{"positions": "rope", "rope_theta": 1020.0, "attn_scale": 0.0884, "init_std_down": 0.00707}
Each number is 500 + 50 x the weight over its row's rms, rounded and kept within 0 to 999. Layers, rows and columns count from 0. Numbers have three digits each. The size before them is the row's rms in percent of the matrix's.

# down: layer 7 MLP down (transposed), 896x256, rms 0.0408, rows 780-895, columns 0-31
# up: layer 7 MLP up, 896x256, rms 0.0579, rows 781-895, columns 0-31
down780 103:563469560488497517567350515515516558506564607521468511460434462588513451557540571498396419551483
up781 090:471500505502554418509584506478393502446508475476467534565388503406594555414475470452573435555508
down781 091:512498511435609453549440548546488524446532413529517458469481488615501572577514502572550470565574
up782 103:469428376465428491498538492531491581536570550458610471490562447420548525564579452430560496486548
down782 099:533458579488478471524479558519535430477480481437456424486421517590425466455508530489474394462555
up783 100:523482542515456526519527432531569456540414541470533544495452495542466501540496526428433442501535
down783 099:437504551523496508451542540506525470487563454462565589545540585516524483436446531449524476564492
up784 102:472404476568550507383559516394447481539456552479517458566521563428578546470560358557474459534504
down784 103:515548478473440558613447498533415482474486482567549384474419465560547575550544505526473433582569
up785 101:509527588614496528494507547503528594518524485407550571551409546484542483476512539460571508550496
down785 101:546474567518552526523480498464455513446483508543562515503546454583520531519507482434396492539431
up786 095:501441477535452553530482534556516546478573431489497595511569414469577537421528501526520483487422
down786 094:536494527481583521464496511493478511530461562505451572398548485368531482565528413519481492514460
up787 108:527491490595584555449479596608434506549492511513547559517453508487525454502531491496487480433506
down787 108:446546485570454545525411555475434549547479385477448462510441484549549490520608503533539473509533
up788 090:512524465507616469565513450523414541548414524552420506589400503476457533444517535509490463463526
down788 093:534482524430499496538413531473433524542619515608494447545558488559599552551480533580468573459570
up789 119:625473577473533478476496444528442487500523457499493512546464493471510572400384547478485503466513
down789 115:523483514500548515446454467536371544432608448605447524553549572585434541336537403598440532531488
up790 094:467476467478543504586528461421603480519442517472491518523509538492508384493489470505434468470527
down790 097:556479517433479538503450522493529419303526472477492481446478501441513516555548541514515502485583
up791 104:491442578509597514471499438543521523486469474415588484489479534412525415488440538465539533451449
down791 104:591413571539458519507496471514468604460557560498441455476591557515430482431512433603480511507425
up792 099:521537511577512482652478448541541499480547552425473401545546505501499429542535340500434501437426
down792 105:525501581506523477586522458494405451447500501442447391533452516452532536466528433469432487510393
up793 099:474484557585556523573496405592498490486515510495493546554506441413493528462507468362537492567474
down793 095:564477415577531527501417514487484519535435526513454496456510467491436598659486460495487471506433
up794 109:409423547469546548511558539468517453554464454492500566535493424487520498503534468434485580531454
down794 106:513446423466560454605575548532516447471455438419549447473448520546569506486439488534453457492584
up795 095:441597539474450504510505544475559504521482566487534552554500520450545492512440530594417413552470
down795 097:470620501397451486461501604469501478515463486546487449531429505425519570537449402563444542559434
up796 096:447451545521568499533502602558503504609413528519500410528540484476596545509624486478512537528437
down796 098:523599525575472480422492523499499488535522479417502511470461553504582487514546454569472493581478
up797 096:513486463482475432499481602514502554527435441466446467527505535425498509551528478510469472449454
down797 090:494426536464470458504417601443546389582533533544375429513522564492437513594395555594522494526484
up798 092:531418568524530479480528503451459415525436438544491527568467516421521539533542404477607544528467
down798 094:577386544545515547502489534480477485385550484521547541521458505464567570510476473528422506572533
up799 100:517546529448513481507526414557478475459537493469521623567515449402584588430459529476563425486542
down799 097:490474593429483373577408498516464475472552451523589525512493557437568548461578502556459364511446
up800 109:476488490550493443579465466495596433544439413451540408541451490389532513556535509464512437615566
down800 113:469474488503482429513539502496492507595423462446554419513481430513598515483547437460519451562575
up801 105:469453491511465483588519536632456453585496477554481454557488469526485465470442421489455438437422
down801 105:572577486474394492552479506500470532468465435589495486452566473556551503597424390531600591460565
up802 097:563560570527497474462414423562511573511496521394499563487476484412524518488590494482544487518510
down802 096:648545542510527396473485482481513514517520474508489446462497545476541538550557508533510365542513
up803 092:475413585560488490563519573588490524463442406485427565486520552451524542426512509563456496475418
down803 093:518524487526437483480447642533417457512481506515492454571605498475544594436572471564564511485520
up804 101:562547508435482623416446501531572491647464572568511585507462531502522499498537402497515507552443
down804 099:461542585501564526480483531499437539524500493432493457416445480544550443547512565631489432466570
up805 101:545368477518423503492521512625524416500485543499523532502474364519465415458526487437427481483487
down805 101:518479440441498471463423562498435521507562414467518458592487477507515505598469484533409472517536
up806 102:532439477528583640585577445470611432560513491554504463496537548491604504591516579516553444422447
down806 102:495580545445570509489420508519484484505493526536450437483562478514605555532522458490441490576451
up807 107:473499485519558569427474469513504482583534546454431513537534468446465507484466376454516473422489
down807 105:522444548479526489391483527475513449471363384419491542440470436504490522551459471529478473565533
up808 098:510527500524471512541438417578567550596525425498469531518478519442495423525465522494589502478519
down808 089:559564556486529519452451517521455558532550479539517467483656541657499562528517520640580527504654
up809 115:558497538625535492431585468549473443631467550554497529565510491431573426475463567452480457472434
down809 115:516479593488503491531522560452438533483557513512490546421592490589524519468481483528495503558631
up810 105:457449536477545540554484513485564519560499419564579525548524387383476471437462533449514492456472
down810 105:588555466466485490506528533562440515441480466496590523509572457558543541500512549434464494593389
up811 083:588523508522558483557496477497493400477590469469557566495456619519505557373610462462442472562481
down811 089:570525513531478445591420464462515528493500502492594490384575481610613465480458466554513545459571
up812 101:459491558442523498535503509560609472502436445511450592480410497521560441500519478466587539495442
down812 097:455493489445502518503518485461513565524523492523414522478518489569502532464557472577508504559543
up813 096:566356506454476432549467527462541561538440549492511486553486485506480546403531540514430437536615
down813 095:546545502478430473565443485502486507507473493512474487513438476553538534592490561498497476596540
up814 097:582476471497459542499595563515547450583533527437485506491523454464531431461535488452474436457488
down814 110:556467516383566485496499534536527661441548453431404526495507544572356525555538484507474581508533
up815 095:577534490538461586499513510507498418604515438527546512437510475463553501413412478470594490526382
down815 093:501496503507435517542433454500560516447494534518435514549559512494506445537441537526507577538549
up816 102:520446512491486510515537473495520519612518538505467501530543479471476541497511562516553537554548
down816 094:511420526488474506499468486480505538448584429551488527479560496456573504541532443553473524489563
up817 086:501495550579492539453579504544473495490495487438552417588495559510524523397483485410429604455438
down817 088:501546552425473527468447498408444449624564463500510472528529533522547491525499463604523577560485
up818 100:520452604474507545586518461538563409560395517513558483514494496505505503460546474505511508523502
down818 103:507525479509499537552529546509468485549481552473536494553483425537464509478540497471505536564642
up819 103:577507532513453504446580448421515459556526510483463516539533526474518627455590501511406484429498
down819 099:558524462552418469476456400441525483464572509494534487474512515554538529505481460532460550543502
up820 095:492478542506456600484497475484527527494535445527449463507390497490561511508551430487578467519493
down820 101:474439469569505450507500496478583477412530472494503469440540531542564518469507499467526522558475
up821 094:507407444427463493438457536589529472518491532509546506515430505496436438518518375497501520476503
down821 091:553506467467515513475456525542566518407423500459415485523467488542470429606523518423562498464421
up822 101:563435470479469571503528474449600529537525557475489430556501580529525433555418481508529445544536
down822 101:568462457520560470375517463538456495475491550453585542477485530484581408443461441400422396532485
up823 094:588485474573511526504446486485528412512461521467469492553474496544543634471572506500494492540422
down823 100:505477556456503516516448431480486533496476492436506523428567479549528502522427475621558517454512
up824 095:565416523447468449539566565577508518523521509550552569564499454493521572514562511392520477510560
down824 097:449569439472547415569398511492440559449420517632472489450488508590525523527574514550532484524549
up825 096:482505552526543437570539429464541447506597569501467506616496518456511464433460534397424365555552
down825 095:525492551512504467594458545537439488524558504445623476478524515510595564564455386529516481550503
up826 106:555494448509489469454466570491497528478530447450513542509522570413536530414546492394558478474556
down826 107:514536447491503422513526570558467514527492546433508457408540464536513466442547486519423557542629
up827 091:565447509461590517487529413555465435553515557544475555585564479455506484510443552514575463513431
down827 094:585512447507570481514376562498402525540554531542500491489567512607490527506449591667473470511509
up828 099:545553449549514474493505499486461485529509503524515420486560373459561527450471489437401552571406
down828 094:563571532468534619482495454482516652436535544456557483496575543542531568568521515488532527448533
up829 109:500514566489483469610493498490558515553421557484485550480537471427475500462457554451556546482498
down829 103:488461504537467497526431563513428497492484532492531467411609453493452556513497505542448492511534
up830 100:512519562599549556455504576484572503595561477492434483486433472535488575435466561530490511453484
down830 101:467483528546519477499502523509602426537422521458575545429475489426543572418554550466493464484433
up831 094:556488528566572497561472544509519544450509601489475459508478532502525486566459498441440478386418
down831 097:584537579493449570548478552502486447443472454563474451461474520450572563554537511458579476502388
up832 092:564482567491507509497511604472570501455456523503520460507535540395512490488507479461467524491565
down832 091:557454443534460451557388518484525375512418473423560410459533465420520515511512419491442498502583
up833 102:487558538509551531387435605510543488512510557479500619526548504504497489539584431495565469549499
down833 100:474563448495515475509463489560449535495558564372563561470428444573475503486583532538507490485476
up834 105:461467502473477458495565440508404493499533516450494524540455597450544393463465515484509505502530
down834 108:464513460470419480551592545549500475483523429487477464478469511537537510475521477503576448484556
up835 099:591423563468514484569585519483530480508507425510543502516486503507515537530515481457515377532496
down835 100:464554464429557614602471602512447549560536454493594440502489528536415584465529551581567478493623
up836 099:501542487611434539468547548528607439545532453513491511538512490469503425423559464445467515559485
down836 100:582538510635448451521469557532482435410559450424487402413497474457420448475515466569419549458448
up837 101:458475530558462634532443416489622506535444565445464549564451531511479506486519456492585521535412
down837 103:505503522452500536525452561520484479502507562578510473410470574542546540516535536560479474548579
up838 098:528447441451572558509605470518591532549479471536494454466381446424536431473551493550564472444439
down838 094:504559526517498556457509459484506423523573529517475472488430412590531557474463562560528502548366
up839 101:558494516577487463451601449488614512515540452488522474556444452494543511540488385386472498577576
down839 097:581526370514437485507405592545531545545474540509500419479568531519466499501466505559441572536571
up840 101:458475488558532495529495484468522440580451592519498510531428445499460465436553548416457480343496
down840 104:558547526440517490525392507494457449544571550481548464375526518540555464578442417497527489503586
up841 098:492464420435467476468524480483590399484470552567541483460462410494542506485540511486521510466490
down841 089:560490498466531428576459468398420554451486480584511470493525497607546597518457470541439466575587
up842 102:527402480472420423533558488494454475460515588474509534565530435491476421397518523450443501514487
down842 104:519544500451549501574468531512462400436486527445461441499482558528488534543429429506472536547542
up843 104:497458431578587504431449486515593421544575521486516537469456403488549420423442543471436555447468
down843 104:603470513457555468565358517448617426511537392494503523372482456473466507461457498615460457452531
up844 099:491440494556534554584428464472456487484489543514432493520434518370506529551551525480534533439478
down844 096:498674563497541515455516585457437504534449526446566557494437505530593528500540461456550500499445
up845 098:538418461568480518517565461537622444473449474434564539575501474520599405465493448409641536536420
down845 101:490501435459514519507496520467536453403525446487553480429592498522517431586482483561553479374494
up846 100:539466462498508513430544531598508410478529455467512508601531527442549546489513470467469501575476
down846 106:457463456457458478518513520505340536526522488508579410436436529608528484467496476503508420532547
up847 106:570382447522562489462456586517489449475463476503502563527518577508551463525498484452576396576450
down847 106:546529435545599497512477503533514588468541444560556540495460527533516413545603583547530586541456
up848 106:616506561593466440459535465518557531492497495505557489505498472459531496508528526445546480449512
down848 108:504522487445546418536508607521443564471502466444540538343485472493428560586424548644511462369503
up849 093:544490421512525566497462547457434414481503417406462574526477574515480570524504469442491513512586
down849 087:584385496512599559544454492486463503514430543459534540392434519518520508500527478425537459552533
up850 114:594451526527612485567480569481515503521456482568565530496493457468550471501495504494480447524548
down850 109:512460421449486439567501477545449528458547475520528507464535469482497442532401469495470433541520
up851 093:519440487536498526439504610510507475481479509524544418542501521491528488374573523462573493495453
down851 093:431468535404526533524476526529448538540527461488486493411541480542461510541504369579398635509500
up852 100:476417367450454457439439555554533462511586496470548562545487551443560526418605559451475490428464
down852 104:497477495534475495538485546487487540548453521492495441509499428559516582515470474550474457455557
up853 109:628495549589417481555558483538557438521403484541481501584448620433499442496571506423480438498456
down853 104:425495468535396416572448530564410486536512561523558532423510494576501538516552542416543460485511
up854 093:445473463590457515571534503533506477549474458502631530509436489431563566398576581435546423512502
down854 090:592528510449455508583513555550614397498506516493521510407511551500507547521421559546456550503523
up855 100:549483556544494549454502434548494461466586444549549611517468508428500545464466435487494465583468
down855 103:503504524539450478467449480483436431329526435537544581405410515518474480483485496594478536513435
up856 099:470505520629566533494547433490556477546429482521476410567514478481609505466494572514507517626449
down856 099:454521564496590468534420562452475453540559521465504452536447546533614519519436582500511536527510
up857 101:530405528521475529422497479600483414559434530489511468509463423509499507573469407486464456449555
down857 103:495493445492495479434453517488513413466468542470456532484504538484544580455518512436551419530550
up858 096:459552578640506593605483515480510391596464574458471492514527508493464483559506552463547539510407
down858 095:545458497572481484553399572515581506387495529436457432495443562617500515454517530540446580494549
up859 102:470491479425444445444544521544437448487541412524497577499526533388538543515505443508458579529455
down859 101:467495521503491511522457561518520470573523468536487482464508409472497480533463516435642472557481
up860 095:564404474503584586472506463480529529525516536450467492466424420511432475465580548549520509523450
down860 090:605507567544467472498433559468495486485527581503517455471520396453551553458489577445523460537528
up861 096:482484496467542482453447449477491589488561415467485512492507541427485570448560457457472465431483
down861 098:487548449512506525434463514417396618480489464460525468500442502456616533529524518399458504552519
up862 102:422528440443450512491522561492599453524469415471497481483555475509466445516556477387573510536463
down862 102:461466544536386453432458523568450553513523487515477556435450408465518529580545452511497490588498
up863 098:593491619592555539482488422532570554472483529532468538502604411423536494480507578396598469564524
down863 099:475463475464506490536484574520487551484418513596523450463410534512517447522520514490505600539545
up864 112:549503492556591483500503560496521468501466576509511504553524523459501497537484508505518503573474
down864 108:483487506472506538505464525516430466497522491459550490406546500571440599545481520619594435442510
up865 094:485535646510403512483444448463506445486515450574488527554487465447509514500517529498510593467379
down865 090:541588471443485539595421502459482464467604514501558437458416615517495524475532548410534506502468
up866 100:542544500483496455528488523484484493450457499400470444571506494397548468499525509469545515533446
down866 102:547441508523429478501491590553481445532556557448562491494535496524479420444448546546684444480513
up867 098:488536517543469521529456550481519447510495495429476495571506528502430487501446488401478511452567
down867 096:434540468575529508525484476528525427406496573453488439509454556514460469450467443532578557517558
up868 100:519502479557513539457494413492490448473406502475479481463453532375580521494569488488535369538483
down868 098:556522496375411523562445528459470504451570466468515446518396622606468463579495462506440501517521
up869 103:565366490403505493551510517511498482562536597504530507457445483399542535485532437476474490503486
down869 099:514515449497487502518537535511501367603557543449514520578472470484573496502486426474545437484439
up870 094:453481604469513616481548466423499475544522452533527473571440439425497541534394523530527445423462
down870 097:536547581475501544491454472431509438430438488532546416408423475509532442464545485426467535431521
up871 095:537493530546481611552498589472520521561424572534434487553451500448482471419472487423458417539431
down871 095:524453494476509556542514562541350555470567478501491491450519487501381615519458493571411509534506
up872 088:511503558466544532410507432455487471528435447455532510583488448492605525462424502489454503617520
down872 096:570477547539460558407488450545567482468479464443534491473559484540439457592409440500505455532570
up873 098:503514479455576471493522421515530428484541616473550429448537456432490490470554533452522523415610
down873 098:463582475497550416527453499563516539520498479565580341501603534366623433509559561408405492462568
up874 106:481509538517534519578462463471543449605488500449537475560524548440531494482532500509443506504501
down874 107:464478506512496540523495495520448452616461545507465438508553493436516555536512538483525440471517
up875 101:492450579593468524572438547447469453555477527392445485508463447488531386456401494461482474467443
down875 100:440472527501456546513584467406564476516465539469538486506462496556508495504460473446468536508516
up876 101:443419482432543441571573459483487398535470546536582557483515393482589523517479501506622527357413
down876 105:414530499477473570489392503487413414550546469538587387409503503446596443529477421480546482521536
up877 104:454393478460499513428511570467455475609462450537517485542484380448514449498505393509547452523467
down877 104:548578493432503488508548514555554531473551506436462387483447401545527422569381540649517571541619
up878 102:577536500464500571549454572511583545601482481500459563512475584509564475403483432552530479464483
down878 100:438615484497520502515449516521454377503507391528512492392522548558525484528404436715545565515570
up879 096:466437481485429567551531552609598498497439426471540629518498495452527456418459519522479522463439
down879 099:563572453549475544469556536499395540514505543539499414491526545417533674465420472591515531593454
up880 094:441557526542444457522509510461499487520606460552495484582508459479460538524524518527493525441600
down880 094:577504554531557483435487470462556519497481515509500448520563596445555559494515413605522404442502
up881 096:550447558391510539481465602518506398516554502424532571529505451491546519395506559501478478439487
down881 101:492604577521501437422457508563518603459452529512532424481519518615531419474584461556493545499461
up882 096:510454556515507530471555425465496522558458482542586492510384424540497439421512363424497498624402
down882 098:554590496494432468541432516424527552477470422493521452375433536416445530500474489528460526531570
up883 092:555396485467538565533602475547446525505386549514556469537564460505539412418493529478553513477488
down883 091:487481578420501431580512589575413438604542454530585516397499526525497482450474544542471536513621
up884 095:530507488526475515539542457543571540588559501479439581465474481534502523458485493485551468532526
down884 092:481430490465421500460480582425462458478542573499510448441558500421476623521556448493379418538473
up885 115:575518538490523576500561518522492534539482550478486519489451511445565498430489525466576437537415
down885 110:528478590518506515458569608520577626489478534492475495469463491481516571462512477556517476498454
up886 108:543451498491462466535468597475507454531510579461439495555550474451569538486588460507563427430494
down886 105:599519402414419495450433567544449555373470526460518494424515435554566463511525518511473542431508
up887 105:479477502469473558418503473466522432610510522492509463535545545554547447515535436506462496558501
down887 105:559507568516514497568493479478389521532531515497580495483551459499529451578507474544492435552604
up888 108:436474498553528530488564438597495449536557568417510565486473425426530512523537462410534472490522
down888 108:561533466519503521546451541527447539478511415521472445517486558458600631531456520548480508483581
up889 103:583517559458498601510507488494446389596537523483588440538427478512451470536486474479537458467509
down889 105:484509523605454523460561454505493547511465517450454487447447546432429443548473569562483529470519
up890 091:485509557537562526467486511503525440458529486483584545470442558472577512462482461507484486477405
down890 100:518540503538425510523484432501456411453555472444536471441533495583550496593422413531481479520469
up891 089:501420440488438588460416471510531583555529523457535459492480530542516475434487537464421360568546
down891 090:563489507477563563463492551558413500567477567552477439548387479579532569463479443613492506555449
up892 106:512500515522451550572543465533512448535478520556496461461464463486560485417502434473653449530463
down892 109:474502524536550553490509498479588504528572430377566431377546472538509559419499461551603471572535
up893 098:473394439556524431482532476525481457461490476527509514487432570414529512424457473522493486493470
down893 090:531468561424517372573474530454400473428507509480593383423465523550600621525591568545473497522497
up894 103:618476458544471522469478514539484488449454553508485571542452540456612528461501495531578424529469
down894 102:570501521463515462536453555557400553448538386508551517482486482484599456492519485436530479445512
up895 104:618466537607529441483539463536569429487373583484471525535506441461465599490459501555399467459480
down895 103:587536428488350431376426547445471398522429469492599505454457497520514571529438444517384526481496